{
  "n_layer": 21,
  "d_model": 128,
  "n_head": 2,
  "n_kv_head": 1,
  "head_dim": 64,
  "d_mlp": 256,
  "vocab_size": 8192,
  "activation": "swiglu",
  "norm": "rmsnorm",
  "norm_place": "pre",
  "norm_eps": 1e-05,
  "positions": "rope",
  "rope_base": 10000.0,
  "rope_fraction": 1.0,
  "qk_norm": true,
  "attn_scale": 0.125,
  "bias": "none",
  "tie_embeddings": false,
  "parallel_block": false,
  "init": "trunc",
  "init_std_qkv": 0.0462,
  "init_std_o": 0.0,
  "init_std_up": 0.0462,
  "init_std_down": 0.0,
  "optimizer": "soap_variant",
  "lr": 0.0061,
  "beta1": 0.95,
  "beta2": 0.99,
  "weight_decay": 0.033,
  "lr_head": 0.00925,
  "warmup_steps": 132,
  "schedule": "wsd",
  "decay_fraction": 1.0,
  "decay_shape": "linear",
  "final_lr_fraction": 0.0,
  "batch_tokens": [16384, 32768, 49152],
  "seq_len": 512,
  "doc_mask": false,
  "train_tokens": 191200000,
  "steps": 6001,
  "dataset": "wikipedia_en"
}
Each number is 128 + 24 x the weight over its row's rms, rounded and kept within 0 to 255. Layers, rows and columns count from 0. Numbers have three digits each. The size before them is the row's rms in percent of the matrix's.

# layer 15 MLP gate, 256x128, rms 0.208, rows 0-213, columns 64-127
112:137157137142097128148158130147130118108152148177111091120122089113113143129108138118127113119148130159146121107118087095124182157151134108142159161093151144149132139122161085141122162125155121
099:134144109122071127078099112145140140099113113155148122150113102128117169101132161103118125126093172135109136133082103151143087133156144136122166113121126119122136108132128109130164141115091107
096:133133125136131096127077091151178101130140117134102158144117165134163129087125144119104134129114105157150153129183150128109095112119130095090160114145100150175135161132153127101150122141147161
100:100147132114126110109133163113159127127112161114144121138123147150121143135127105116141147161101086145105099109113132104129169129120128120187109144174125159141103151150179114139141151121124131
099:200111113137112107110093131157139143134146117117142162117099135096129156130148104103096126155127104132076126118114179146132155100147140161141142134133089108158108110163171114171154141112129117
103:177066147116172126147100131150133104128151153125157100136120121118140131105133110146122120129153153126136114169150155117143149118108176100130173132168109107125134163101141154158137135158164096
105:094126116104101140148090130134133161127110132157098103140112143121149126157118157081122106154096102134132131146124100171133101167136138114132109054109150133109106128138109153148128133105110085
096:127134095141161121100172180099159109152166115132153127153129119138139120150154124140115124136093103108125160151079134106150130123121158117108116135150122131147136122118129139181126170145158134
094:174150103108118132114113102139130132119142140135155123126148143144107118130168147145159132089147108106152141103159132113076123138123158089124139143141138120149084086119120114166137142137123134
102:163115144124156127090118120129074136143142124148118133155160148107095132112097177095112126093124115116169132160136143157139114110104142148087094130140157113086093125113125095093140156102077137
101:092127115155109093097143132132128115129129143139133113153114114137098148058124131147120125151113123165185134160144096177163106169105125177078126132155111132150146141125155106137135142191154140
093:108122089122104143165158113163120116131158106137137146091114088112102105148167175126146167082146134114098158135134140109121113124175122153144153077084110154094114115107136143147102109117114178
097:132126125130124112124115119121141115115107136107153136148162136154079142135133117080143133143148116127126122110074156126098124183167134101149088092126140138120105133154083113074097128126133116
092:104152126133116150139139126120137098121115142153148162102145131139135153118117145098111180123084116126087132111118099181133112127151150142151130166138123161154130163189136095103101166125117150
109:131114116113135117116065105140171118149131140103147120113089099149098156130130139142115109128157131085136183175132110110156140137116150146077148130117139104131110112142116108131131119104186149
094:156104154131172131117142134135111120130102143146124109143125145141088102105086152142165106109124144139143093076136147108146195108098103168148141084121123129099086143155110163114140125144118093
102:127136113105120130158128103172118096139141095134119135156129130109107144097123136121114112121121145072105143143129110164145118109069075112176130177163130144143065139133115136103158186158114114
106:121161134130141109128088142151132155120098114103085133149151146136097131140103128118132150127113097156142103076126194120094148154112161136120144167135145137165150134124132137107131164106130113
105:143114109140158086084115147131105090107146160105115141131135109141134141158181151084152106122145106130180166146142086079144151143134128162135091137123144076099106164137105149127141138163089122
110:142148148113096124122083120116117098139193120090146126149100170124112152119135134077112082138156133161125104143144127140187125153157109124136135133084125115142135130138156112133119121112156166
095:124101127134139160108137177144097144075137142170145153155133126118118131124171163109111125111151140108122137169096133138083140081140131116121150165154152122103125105143100124174106126124140132
092:071131135139106129140099159147100155107122125147149076143149106120109125147153134082136114186123121149111175091111107087162129106144172110138137131145144121119112124104125132135114114121110134
101:140135154140143106131128115131147146109115216123126140121120126138094163145148138156108117142080162113114142140132100182088145113115119162097177132142140090114162144138140159181122149145114163
104:182112101086125139114098120129105123121155153111101090184132117110092143118125147110108126177099121161097082169130128115177144126165126105103120095091142121166133111121096151122100126116148098
105:173087125189151133154134145145135073126155096103105117119147141156133117121109156127128136121161133130096138162116133138129103180141133105127135082136133114148188075173072158104114106137141144
097:127094143125131118123072137133146158084133152150086136170108114100110126122130103117137152100113121148129159116104127106122128118125069125149129173131116166135103147135150083147168080108117155
096:152122149142188123128100132139124119162096111127165167133174138139091127122165115108099094112130119120126136069159150135148103087133139154144154135134136138155129136157108098116146171138083159
099:149133144173159128105108108141115102115119156117118149150124112143136144119128098112110178109121133100138121118119165112124129175123108114127147140122145151107089129110068147146130126161132107
101:103098147106088102146129117153107167124121148113144164118138158124156160153098139154134167127158155121135168130128141110142123159129137135121126144135116083095172118193141110151129124152118132
104:140148124157110125138123148130128161120127121124066162129140148128127143149175153141127068110130130137142130109144143144171107155099116128148149166104125152152148053110092191081133146134133143
115:142105112127146163093129134142114100164186155112130132111118143135168156138127146151136170094107138119150102126104092109165151140129097142132127102124160127131129126125162100148138120148095137
106:078126135114123108110145112140101091143133129141105160141070133112103126155106093104124164145169136139132084099105110151147145137093148139121124150107099153097109120121146120110119156090129148
097:128138124145128103126166152135101120105101071122150131112147141149084121149193181087133160144147197111147102135171133115126103156176120149147117094098136129139153108119098151141161085127107095
102:122144147168130093119124141114180128102131132146137132128124162092118133137088144145108112116105136121124134149116141071154085105113155077140130151134113158152068117128105110120146136138137101
091:157082126125158158122148114099152096123206145086105105130104156174106162098123079143171099129084150124144112162131116143107145160116122118095145149137120154131102148127137143132157145108152121
095:095111086091126119129148124120129138107160135140131115096152126134104139114127111170085136158090158138125154131163162121114117128143114134146091122138079144148105088158165093138159102144149103
120:139133132163139137133123143155142120099139143164132130121139081104145151134104154113148084152177110130102145130172121084116169172146141126130147154091143137136128128096148136146119139126163150
094:167118150114150150110163125142114105136149157093097145190161141117125117119113136136144101172128125159127140124099108110127134142134121108107192129092130122154140171140091128133103082150109111
099:071099126148132131113138156133063140079143167112110167137141116113126136127164131106127159134133153123163142141133184106102121141139101114112125097095118135143131130138129141076107134133144124
100:135096118129138154147096157109124104094143103189065112094088142116132153121159123115116138130115120155082137133136159140130132125120104104114149112171176102107162134149137091176156090116133111
096:123156123121126161108144130186077115129118110100151151144133133145162158146100128121113102204137123150130088117116107158109133115117131105116141127110141134132150154125161132115093121150138110
105:129136123145141168132114139132104149121160122124130079090122130171112138115147130143114103089122141151136159160121135160118095114080131173155128142131143157126137092129128103111153133151144141
098:148148163114133132123151103187210142102139133111131143101179145117145109120115136102125148103102157124134113137143080140144166129145184133122119122088140161079103103157084138164124066078140092
101:108118120107126124161129158119154171121140158120127163119132092090114106124104156120115121122143136147164106134111110131136122144103105165095084173138096162137147121117150166157100166089134136
105:115107122120194154119113149155148156132122114084136125124108090107127109083129127131086117096101142139169133128149152100106135140106141168117129162160126171140146131138103142152080177069116127
109:169133130154132112153138081126171142163090133100110167136123128150099167137095122086131131157132094089190122138104111141101124099091152148118124150116145131109127147125155125143087150125148136
097:129138127149129147130096102162192125115121183124128151145116124137106117069112146113148137130119098134144094132103125116157094090099161161165133142106146107121131157166151098084128139120117124
092:092187145101119109155164178121145131119137107112151109142115117136122117168138102116119177148088123110141096118131099103088152147144078158139118117139121132102143126113126147142126129139106096
096:160143107129150143165140155080124121108106131119105102101149143122144147094115175108096133112155122109146130096122114154132160126108139158089140109098115136095146100120115091126139096192085155
101:079190128122145088136081092102129136126138121154092170132099166101103139126090103116162079140124133120080095114130143132136107166122127127110164137126139120115120138097159116089145163135123145
103:088151100142153155133170126124104174144170120095151110158151119098103158164147127136165081132180152141094105101116081114086086160130135130120133125154094127130132142137119138191139125130126085
090:170106110108134157141078145124158126149131141068153083143139116138112134116097131164114141126138126143097104139110116097091138129139154140106142097146123124161136082086135144137068149116114157
100:136089129091123128142125120097115129181179136115092108111121126137110116144117089090172134137130114145140107124134125112116191132109148099130148111135124144080132134111062163138093124153156122
095:115129151107107156118153092060113175104172151120125114119132130165096168090136140100145090097132139120129134153111122167132152124117103143122124133136112116167109136148096162106104138140125142
097:097122117152125127156127100131107107122142156079106079137121148057134123118125167116114167113140100128127146145097140150156127090135153166154153094151149075141096158137130089140102101122093146
092:171123134125154091093122149117128156168136158146129126165138135143097120149152118126110130112163159169160105154175120130155135155133112116167130140139142130160134109147159123139118167149162153
090:164096082110149094143110162127120140096129195131150062123113152116097136133149122145149133117126124158157097131133120138134110141145124148139098130132162151130132094125149106134096156117119143
096:111085098122124081120134129143121140132112116147128096114080117087141135104147133098123106158090149158124118125075127137118123139134134110123185125134168155117107080120109104138138126172154114
101:120117105126134138141079153081116123118177157119157136118097103171128168115140113140139106129127136152151143135103175120124133152106138093125159165099133119149158119129144099160120157143109120
098:103118132103120102157125118164125144151135141113086156110114128098124147157147156109128147145123164134126129157144088087152155123084146130116104166081112134124067092130112141168135184136149047
103:144134140117115154149122115142100125154119190113133132172134141112112154144122149117155070120162112133131129125148113091116117151106144091127157173108178137134112113128133147103152075167077156
093:121137112090135146144091091112145145149118122154128127105086113162100168159149155133125109151144103138171150096145149129145094083104151136088147161160159115121089148137115123144078074184112141
095:108145140160148148148102127135126121152162145150092152147105126147158143111158139071160147128156170139096115122051124148143153146137157106151138089097142108165110093154120126143104088132107152
100:115100134104162134128137151095160141082150154088120122146104152110116130147134125140107158119118100170159105104172125110113139126124182147152133152139087149097088140175082117128123094137126100
094:163122101105144132128104130068126083063151175098128126115172168126092119137085117096134097130121114130152135100124117151129130125096135082140161128122145148143104119119099141099118159149078143
104:164110122145096111127126127099100153145099146185128095141114129145132126112144099146100126125141162121130084082148120126145119125106139154164125128114104114118143125153125115130164166095096159
105:125091122128106101065127154162131130128134133157145124142133120157114162145160115118134139134140155132147140067101104120177120134123127153146135129139122139145123123108136125148117161084140124
097:110105118108099112120174126176148079153130159138127170149124110161132178149141190156121167113125123083134113102131116105150134147107117125107143124120124128116120129141125123147115152142140105
090:152132150129095100157127191118114144123115129115140093145161136079073163172098110094147126171098146153116130106164154161127111117127093126115168125108124147095110103105072116113114119088085154
098:152152126119094107143144143137139114112129100128116147114123121157137143072172143089143136141141163125134171104167128151108137106126127142128114165133184112104116135132095159167119090168129154
108:165092125112138152139116085150136093137159146093103116123109110093104112130077113127138086148118112159124098150130110140106166142115168116137118102146095105118143154098099151171109115122137127
122:144130173073107101125178135127097133150110154149096149131083165113136146130131141138075105119158104165169154142137131125136124153130122142158085160091134162146139157140136138119097135137129123
090:067149103137152103113111107092113093091173151110157149139115117113117177117080136107126104129170164186149146129129123136132148123107128130140114132124105111124150150132136171111163106159109131
097:152141116124130102139121127103119143122135125143094100133098114145148098128095185133119119129129132183129122122097145122131096066116165107125136109118141079098104091111114103151131100175104091
098:120110139120111157104098129145138139131087078153117141116125136110114139133148133102168114126100143122132102140115119113141114129115082168133092129145119152145155131126095098164135117129090152
098:100115134138125116118132122127132115135144124086121136098148142141106125101153107129094131148097100127140160148180124110141118136139103130129127103161155134144134138110087132118111157142111103
092:144137082091129127150139125121140170088167109192122129125140147137158162156111176186111159127128097090147117131147131084099132122116133095160098122161123126142117148136161107137111140144149139
093:175078123131122096162100109115149156121111160136148101150150148143128108080157120138130137083130099141163121165115151159147136168092059132139128142156152137108171151141129116099131154144140115
094:143141088137173134142114165118138103099140129161112184128170114128132138154107145146134125150118121109184128133102104121148126124134145129133088116118129142114146149166100125142091150122153092
097:108133138149120097151170109165135080112110150122161127124152109136071136144133149180125115139164113119131103129070135105151140119135144125083077131108132128147123156088139149136134147126123116
102:129082152123146146123127144155140119133152150108154131141127104148135132160109142104123144148094104147141102183073145116096144140155124128115111155121152082118143102119134062155113174154114147
096:137126124089109114102112122144091160130117129131137079141120128155145120113136120081099151080175112137139083168096119131135132136106160123132099166110153077142125099121142111183107184102109119
105:121122142105183130140101113089177116159145092115081132123133114126148113126152144112150109082129172128157149126133153128148101180131119115153096100112165119137079103161130147160090163152121163
105:113092078135129150156118119118141121124145115164121122155138153133120155101112147165083165134122161138136134097167149122143150102101168108101117158133146140145150120143126157099112148138124123
098:090147144108158140113130111143190117082167187110144136120115168124120122169161132109107133128080128165121107104115147101164126165098137145116136137097178099102110149146110130161136142134110127
099:158125116077099133148110165158147173094182159149157129109080175155131130151116065099140091138151144153123130139143159142148103119096129097143150104102148109121092114117114103116142148097123115
103:139114121156165119124186118120139101076130115093062102129120124155121153131154162116074155126122140126109099108088140165163153142130111127083149119136122165086163096136112125125138142128106126
093:098146148108135138159167180158109096136121124157163123121109141114111145121121111101084162116136107104136158099136133151122116110124103101148173138120177111109120090132119120143132124117132125
097:116140132105192104122129137096064149152141138142154133092137187120084085118120167100092115112132102132154174122086142102152128146099125143145095095138109132125076132100133138105130165135105109
094:153154121101161109151148137140159138075095112124126120176123096124093157115202108132143132161142104114126132089160134115138057136142144142113143109112123117142132122141127170124119129112161097
094:144089104115153186129118155116114108098099128111172114157155117091170131120106144138134140142130123134098158133118149119107165140125094122120121146126131134102133143177141109168071110081109128
099:167122124108134140108124120165099121140133169142169139141142143122146103102128164181143160088131137116096114107113153102118091145125118112135121140107141139126114125092116111169115117163133139
095:113120144146204127122134111154085124105095136115102156142085056122103145129112120093149153152134116130096133167097084131125119145113107133124160120146131136111128113127141108142143117135095141
103:140098138157160143134083154149113097131149138134131108155148096137141146129114160103167121134113117144140166095156128146182148131056190117143096173142157084094123132155109164135131119115132088
096:139123127144120121153148123128131155147162156110156126133137120142081152095116161159125148176108126163142125154110181121105124144144188133127135119142146167124105134168168152117148179116130114
101:116136150129101128151124182118079118103096139106146126121155143138186142106135143103126145086098126138187163137077140162152135125089150135131147087149150138124137129144116172064138149137114117
096:167143138174134119114155115166132181123124160140159128143123123108132123092131151122119129125167122175188105139184134124128114116119139093098131107099168127127123142176143116145121173125141135
103:139120108171117128163098124099108167109114169116107146136132119135120131088090129130119159103142149176068108113163136126124104129131166108119068138128098107161087093095157125148108113129150116
097:100158115165124141169077131157127102117151142157101135170103131101106126140136121104095149135146149092109131142125111149130158097141154146144091173124117115133139091131155101140136108092093118
100:160103113148133133137133126138086152129108081132134161098038117142099122149134151163114094105186098114151121118131098097113100123144164122156152145128106100143110117092148091149122096131113136
096:130150097111108138091141118138095137096121213099101091143167137124095131139110118137104095125149129125140183163142097096087161169147149142160137120122111124148122126146109142096158154142115106
099:097135149146165129152155125122146160132133117097186131110113147104170145115121143151114157161147159095166108109148158127134145143131141107116092128125152121116129149107111119137087122080131139
102:155141091109120134159131122145107113154140156161106178134088121076123150100116106144124147122152133118183132154095131092172128098092114159173132135135136135122120115148108107109161166154086108
096:110164117117140159107098143119130149138101160122115132137115145118105129095118141129128118141125140131094159137136122146094137130081108139138190135130133139151140155112145173087129153133107141
105:178156117129140075112133136144131116118127131104146143133138121080106115141093131128139169115130096148133097083098121128073136152093088146116139157111124181128091104113097130194105111137167199
102:148121148086100187086172138144084152166116131136138165135127168124123118100154149132176113113131131107155125130148095165131178162143135132142135096126139108146170099142145130169092138175085122
096:103140162107128095140115096139124139181080163109119134134098125122118128152103150120121126128121102088067095153084127130084121167149146099150155099147104161096123098127129139115166137089114104
102:135128079108109165113168104156130148106105134159116165149120110138130196112122144150115093128109061157131104094147128146147111139128124112128112139119139128133151118125143157129098110181111112
100:153113065126191101123085147137161109152132096114070180163097118107103109136103140132151111099152140133115135105112086133126138139119141128082119125159078165149144114147152111133114124100111142
104:165093135145103141104129172175125143121149160152129093102115116122121088121108122115109124125148117132126119104143168115149095081144077091128154148107126114117111116139076099142124142153111130
104:128174156119128147122094138094129101155117140126146107175127126138127117120141135149154140087141152132121110120115178167163120143157114188122157145141136137104113099158130134141114137131130133
102:125100114152104087116138117140091132102121146146122116141122158141112136106127137135141084131144144138132137118121128129118169141122161155120177122158121139206157083123147103084124128148114068
110:141142131174114189126086152151117157124135162123104136109163088158144144128098080129129120135128134146145175115127119146062122112124114130101121084140117108147085119117100133165161108119105097
091:115130109138141141162161132087142133127137146179158108149137127167131124083135165137100086117127152161105118096128123113138177151153117163111126119133131163136125114157126152172159144118134156
092:109190132083129144124114116091151108128126148133136126117168102146139207149139144155123145128114116121149142103146124078174114185138087115123147117112120136152109117153159116171148104117143122
104:117098157119123124080173133175105139115155173145164141074156124123088131105170128113124137119082118141149141140151131140138116132110101180086131111109133122074158108126112137148140120108149146
105:128092099100136125152139078130143129138137178101078090150096134103098134112147104168109110112132144137125107100141131081071118151153146143152083111128116120094134129143125138178151118097114096
094:106080155117086152178109120138112132106136155163097127163115113123099135154128093146146156134128112135122138151111162124100157118120146083119144134100152159108122138167142119124130119124098116
101:103102117141116076144100142138122178096159099131123119140148144166096108114120133105154146126152134109143155105114117091108115137130141120146128114097115153132125084097125072111134117095123074
097:106131130130113129100128134140090121158157158111130148180064151151115152117143149146149121081106144113083099118080079108102127154136133108114153121120127161166139148118140158153211138127122110
107:144130131149160125108128125105094169084145171112115146074129167113129126156193121181090126131103127113124106156153120118164182102143153166091123103121108104129130139131124137134193151134154127
100:130148129154131136098099156129121104136085172132122120153138124110128163101111158124130116095174115166075162106136090116165116106090115166111133099129122093118136138126133141124151174092111161
098:157095125156166157073147133114108121114152124148146109132129114115102092105127116134131089099135081111126109108146143144118137115126098134140174085111143155144126138093084132113108148131126147
105:118110132077107107109103165146108140181158162166102110149098117115108140112100121108145117142136160126097120094126128116110076082137155134113128124140141121109150099106136103102100125109117172
100:127130142127149129081139061147146108128133137112156131125112095162124133139122109127075087109184126135163112161128145083154125110115172165138129101133114108128134107125154166117147128110148146
106:114152106133133077143118130159150127099114140139140105121105108122092155092149185105109127141101109109128123126112129128160121142115129149148191165109134146152134126140095190121106103132117129
096:171097140129140094134100152114129115091132146120102083161131110111148139130131127127092124105153152111153161155108181127113108153147113120098170149191091125122118128131140118155122103110115119
109:136117110136126098163108123089128130079149146135144114151093164126132132127122129128151102098082138098192131123134132139132100109108132152143124116119126138137144133091090128110137114203124160
110:117117121121058121114089125139130137164121136086145158136077126100108128116124139128090123130140131123127216105137138129162114099131128173144125134132146091113117109179106117151107114139116124
089:134108137108146086155114134165139155108139188114129147153139102154129153126148069123109096102154138139151108141102118128117130139141150157137142109089118149171116124117114140134125137118117134
105:094151163116130119106135131123091139160111078117147136094124142104139124085165148082098129143112116155108178185133183085104125117129149112119118101130176140099144122152117132118115137147089125
095:115126107127146144167087115114120148176122160143116123175120159113103120136077121131076148132122145114130159134119131128133140158142093133185132119115124089100103133126091156174145126136133139
100:129151179133126111122090102120122123156122130109187146150146129167095163142102121111120144136118089112113129123141197102156111154099123146154115127108129142181132109129119121105115131103115140
099:151131124140121156127135095149103147150112170086140164183131110152137108136114141164091160150141141143162140094144159097098090131131135135112126154151120125120119146145090075124105118135132145
107:126135095118113115069126104104082188160145154115129153124115133112100081129111114128166114126078105112147158113191125119134131146140106092083081114123135126149128128119137126134102129093128148
102:140110157137091141137107132155161142113134203131119166161137151162087157087109133152124093106136155164139174094121145146118107132102110106148151153126152125135116103117153126120154142133105125
096:141115178109146109128097185169147103112155138117169091130126133103094125106123110120102145122106119110142126095176117135122139132155136130156142139117118118133103122133139130185162122150138153
104:141150115146110130140142095119097148105129131106127092127128130143090089133114165097119101194107113122147170088106141144109146147139126125147140142103157128112096135126103109125144119112124152
097:109136088153123135116123153117122139127083133100148145135102151149132155095148160101119167121154099112077124109132136152107102134121132158107122123115173118113112111125148126141122143097121113
106:099130153099134079158102142121146114099161143094101186102126098109133159145132136130094139098093151120125130135110116135096150171146082153155141135100121157123109144136132180135134137112085111
105:122156105067131128143145147156139161099101144098177115134123118096150170137121182106109147157107114124103121167153093097100159130135126110141187096091092174099111097121133126142152118094141067
100:149111100112132166130153141123117147156090172112138101103145115140103159112106134107160084105131170112120138154093095131096128123129147169119134119128146121119133125155089115129110098135168160
101:113158130156126160089172102105136123133162168137148126124132119088113137144098089116130156165145135128118134108132073091128118170193156131092146126118111137115085161123138118125132095103173116
098:060136131133123109122128157127114157096136131172115131108128129123116127155181127134106127124131149153119155146122122133122156181072140153098109114174111163205146138112127114141110147119150173
094:127105089143096169130167127067130136206136132135116137133152154099140140142140146167127100132120151144119154145109079147099098126141176126102106131137113152153120120143147163127127146140128125
094:133121124100101078123135136073101129151150136111095125151073117104092167157146121125132139135135111142115121142100108137133135087126133097113154113158114085137141109137143139119089118109087152
102:109147127089127093119103134121137094104107119114135168131165114094130131141105156084120117118116131174125127130139116111142105152076141080100104077142161136127098113110081160132107143110137133
100:125123119173098098104144169164111146123147147143099152159089179057111137145100131123111059134124136105151122134192111118157143124122113109108115126100108129119133168133100095134149099094140103
100:144167136098164200151148119147139125159155143120128125076117120077150148179144167101154164131106129117123132128128141145170117137112126134146139162146134155097117118102132133141115170112104133
096:138159160090122123120110101135158125109169150132109127139125145144104146117127161110124090130136125147120160154116123140138145121136169158138137119222134122158141158140111161131124131138145099
106:085119123143106124103106156132126103083101135124123117104106091109120127086117172116116142134145113146148159158131110133119117139134102114128117124096131133111125174154148116189129144125090106
106:131152113114150124141153113145187110131097162144122089157106109112127103150091132164140151143109100149134126111135134127098119096106125139114112091162071136141096158130141149175098101148145145
093:101131109091147111102179131115137150127150112100110093167114077084141130130156124135122175137156151157116121102105142164086121147093143108149140141108113128162135166160116110170128122125098145
096:127131107145150144091117149093122163139095113163114120166091120163171186107172180135115075112144135081100154141149124126121158114137118125102124180133191126137143149134166131156129122123131128
096:179156147111158116127150140139095148175148157178141132107109104093193125157150138135104116165115131086130121151093144166163128132105138153158108102087149144132135151131110112160090117165078137
097:101110126096189122121110175150133126141130114149157156164102128127119155127092118121104135111132166139089132147111156145114116153105085134131149105132074116113146168168118114085130133103183105
095:117141136118158178116093144117159105168112136126141111157098115098151115154115148097136102102131099137101148134130130144134100132138120159175157160154100116115143108132110187126138112107136101
098:119107162101110152136139122140119177109154179111143129131139099146130126105137151169100156166131103129146146138137125156129123098133102100077127095145142097140145145143137093130134119088162116
103:092113178088148113091072120101115123127168176142132143121103138103136132130150132137090135111140134113170127113151104078133127134125150128127117102099155127118139113096115092116078125149114140
105:159076114085126150128148128146078126157133126167152101153120149131112120154137156112097091157119139100121143124145115122139110148116151143134146106135117089105133143101140106105198125141086157
099:076122123116160101163110146112153098109134123130113111131123124147105143120095166105144152109115139100127091129082114121147154166107145095129099183129104095090123140105103119170136098123118095
102:116115129117146135121150125128116147107085126161144112082166094150138142137118184094153112141165122132121118095127131139144142138132110140100114141121104116106142152105103121133077094099136108
102:153135165114120102147098123137142121098125093126118124153138125118126096116146145097143148117146114094155119159137139140149128144127108165122149141148164154148130155148090134106105128130151137
102:138101151118150107107104123130113131160163123157094141119133146161078133095102143135074126112144144125144109096144152132139115145101154155182129110171139153163144171095109119144136160126148109
114:155108152159125134139129139090134157145157158118161162125113117161092183138147093097116100182124102128104158114088153102121146100129148153132126117120108143133108104129127117106150146135130148
102:138106129145123140163123104142151136162092170120110104141102195095083132137128120128109146094101128106167110119134121136162115109102158116123122121196106099142121113088091119123104107123127129
098:145096097154172140125117147117151099128148134122104135117091124152097144122140150147117126140182088172130093124101138149144126155133139117155141107143099080101116112115171099058129136100133094
093:142120109110105142180141138109153169149125109133120161175122165141102099094076156120096173121091101105136133126128182141111154138139121132149152139109118156134130112143153124097121108149135096
108:145113158129134119158109134127145198147162155132149140108149143166173154142134163087088129119121137123173142139116120120185092116117120128085135123181174139115135142168160143147145136140137141
109:118124128101140112136109144094154120093131155133162153105114156187133100092110122102123099109117108111129126151117106111105100169118139116174123100121134142125126122097108107104121111124093094
098:138118161139130094121129113186139143137179132121173129160169130096109136106132131126110133113104124108123129109129134132070079123182128148147117113123113124180174126129119149110110143101123087
097:130145136165111113140088141147147195110114145124121094137135139101152158135158127085159150101170181171132129102186149128134135156113128136119172150164136124118149079140173138157145164140130150
102:108089119106104159122133122183108148114124118193155131089147123114092156093182132095127142122140130097126144136099079174111138143167116163129125088104156170162132094113141113137087128152120122
110:137143072124147101128129075144116094140126116148143130104109149123107112096112150102122121112152105154138114115127154121097100156121124095125108171122129130122122075103108122163114123150096116
099:139138147112125150157162158141129122148084143121122122140103164117095084123129108074137113176166145139093147157101096148109132156124123098147151130162129090165134140111135150145117126115143138
099:145094170116093098090159113122153131147189106141101116093117121107148120119124149114103115153125098109149127075124093132123120118109111153102149145201074154103191110147127107153151124139163137
099:142151151123114109138117131138141177129107130138097161078085109110160103104149146141143098119116133068104164101151129140098097104140109167141144131095119101160109135122089103174112150113124133
099:149146155126100117166131131139143142158120187127130115163102115106115172100126112126122143112143128139141157152086109129056157147119140118119144144137142114099054146161112120146124112151137085
088:128112102157120127134117161096112144127099144103147129151135130160111120158122075128161101176133087081165118155116115141111153137178107102141170107078149112114115131154154090112111163157110144
099:158112118151131141129109118142094135160112133132096155104118131179094112176132181120129119133147096083118130135110107117163178178093089198135092078143127167106179069113159123123113165137139132
093:144145118133139118111116151138102138090092149125084140146156115124101110076103162108129165146100099169123115150115143078107124157120142140123143113097184135108109131130124094110153100120130115
096:142137160126146168116162122130136129117121123136088088096115129144092132089138136121123116147126120182114091135132107161145156161123116136128121105083112141175159121125169092113101104167099162
098:149126114134157123130165130068102182128099153099092086129128144128085092170171130090121102106110127142096135122136111112139149122131140152119132098123123169164134120144098152110142094140174122
081:142138139123085097167141082075152075159108149118157117112139135142183117097129144182129115111128127112171117147126110125134117106172133133137103141123120092163147140156109153181146131071150098
090:110144110161122101140149118144112118145129125160169121163134110169130177120101123134145121071102159122140119143122160129136132148050111126131120132160105108130123091138128124114092185136169133
104:157108135139118139139149129148110105124106136108130128079101130172133122104098157092147102155101150160141121153099154136128186147169150129130164154118119092138141132180167170114115152121151146
099:122163135131109079096106102129123151141112135141109135131103096123116124142096171102131098124145143107131133131115115108174106105097108151103157104146149129162119148130103094132123122156137132
101:129155142124112148093125148145166105129096122146121089104124077090128161149142190138133077090134117178114139123107147102127120145101103160106144101130142124138140139167130140163149088116120128
099:107142124149128156127125120148107129123093134097131130138087121114109128187102140147090130137130131145133128155114137117129154138122101175105154108113151099121134185091095123130144134144178085
093:129071106147128158121123091112117152141157101103090110122169134142080140150150095116103152157138116129075148121109095148152105134134140130099141117129139103148154148170107160103137144093113127
101:097184143126138125084123135134122113156136146170132118138103132108100115130129128093131134159123132133128149108118151093155116141101121137086085094112134127123129099132113144158107102119109112
098:121098119130089153156116110132180131120098154127132153132099140171116137129154116130123137117140137167115122180139123125123117128143135157113134101141130161108127104120136130163124084105064120
101:145125135121124105155140125116142122113132101159060114114152128152133141046129173134118098121167117123137085105147158146130105125132143164180117130147153097123161125141122130142135131121154082
103:068157151110170116111127149148162102144099103116098170112116182151124138150100156155077124133095126124110126139122106147137127135143115111141124097131082137124089111126152143124114156146150146
102:120137139123184104129134123127140124131154112122111135128090154103168154127168133160159128150176109155130130175125107119135098145096149105166127179106119146107159110120147111143099149139130121
102:095123140146115107172124147112117159138140111137076117129153117130114140176094167091142122145153119159108146174103120187106145136107133160123138166139091168151153102150164119133160130150101125
092:102107151109121143131137150122136131140094115096142153182105111160127153130118173137091144118101133153107110139119103138132167151056105135105104106133073121113117091103143065121150164128145129
108:117078061104116116131139142178098143115163158131126117107164122145116121086179101092134151087150168131157138129160117148184142093088140128093112113109113092152146125154114135172156113142103138
102:127117148114119145143115126104119089097127129112135115109118122105140116130159159149128072129080114125137157111123152138084155151146177119145161106129132091152116103110147161086150144141111107
097:129107099121126127104129118145111090144123094132096130135154205127131132101093130117127109132110129160134085106139108124177102148134158136107137116143133148138092152115149138130167105196147116
101:170128165150123129156138155142126155088129151165090130106134173088143068104123125151082120133109155149161137156107146134125129107114087156110118117134125170152170121137116109130141145148145110
100:114173138109118117150145130157129112163118112148130120112094157111112110137165097127108138091126156135129122126175105175161148110089089140119135148152166127131138150088152133132090145141138102
097:120085123120143152129155126182148128113133148138157139101189155149065136148149154150140135140144125128125130094127113196106116160157118131113140140140136119123131100104119122123099109099119111
117:129127096098088153085151119135127172140105144173125152122109112111109092104116122127145100096131157134103094131117111153164103118112130128128128128117143153097139156160106142108147140142133145
102:129150145169125149098117108187110166120120132114108089128107111126112107150095152130098107145120081135096106124134120111127134115144088112146075129154138097129050143169144123141159115116107101
107:078147141143136130149152135159100159081143163081120094110105109140114125132135104122099139167150126107140145101083117143144105086105084120121131112143111132098110109120085156137145109182116056
092:108127153111164110126102149096128119083123150107146086125114162117122122121148146167164113146103128079139123126141148147129138075152118136142115119104208199073129150110096111165123111140113178
099:095135170137127115142108125121067103151082104148109148124105150110084122141100162130103154122129162151148121146138131116138115126109124097098109132086128144150114094156141117118144109163128146
103:107133189165074116161123107126132122136125187123123112178085107115126131121126148124144130167141114114121134146122124123092106103125108152109135113095123095163156124112152121148112128093106106
096:167133146139135149137150138157142146143122134101150079114127130115115131126118166140133104126126123127114124166120085133085098111114113148118123149190083117092143117177123098108111111101110121
101:141125145135185170120111148148116134113129118104133140157103179123121140132138148145157095148132111097192115149122165147119146133105122114137143075109125114106147128125126139140123133127138180
107:134098121119094125122104111135100110111145134125158128142140143118159109146099169137135144145079114067130112108154129121118140163147144154093096124131117120130108132113150123109123106127092122
101:115165095117125111170127129088102144091079161130100128192125167117131116146133133110167147115138140098150150148084092181146126109078133134106145148136139106114135112109121173178155143156137124
103:134085135129137122120141156146164160090152149187120143132108157113073162131107168156092123115143114109075163108154109094100125102151126110127112162124136166100124135137122145151129119167067181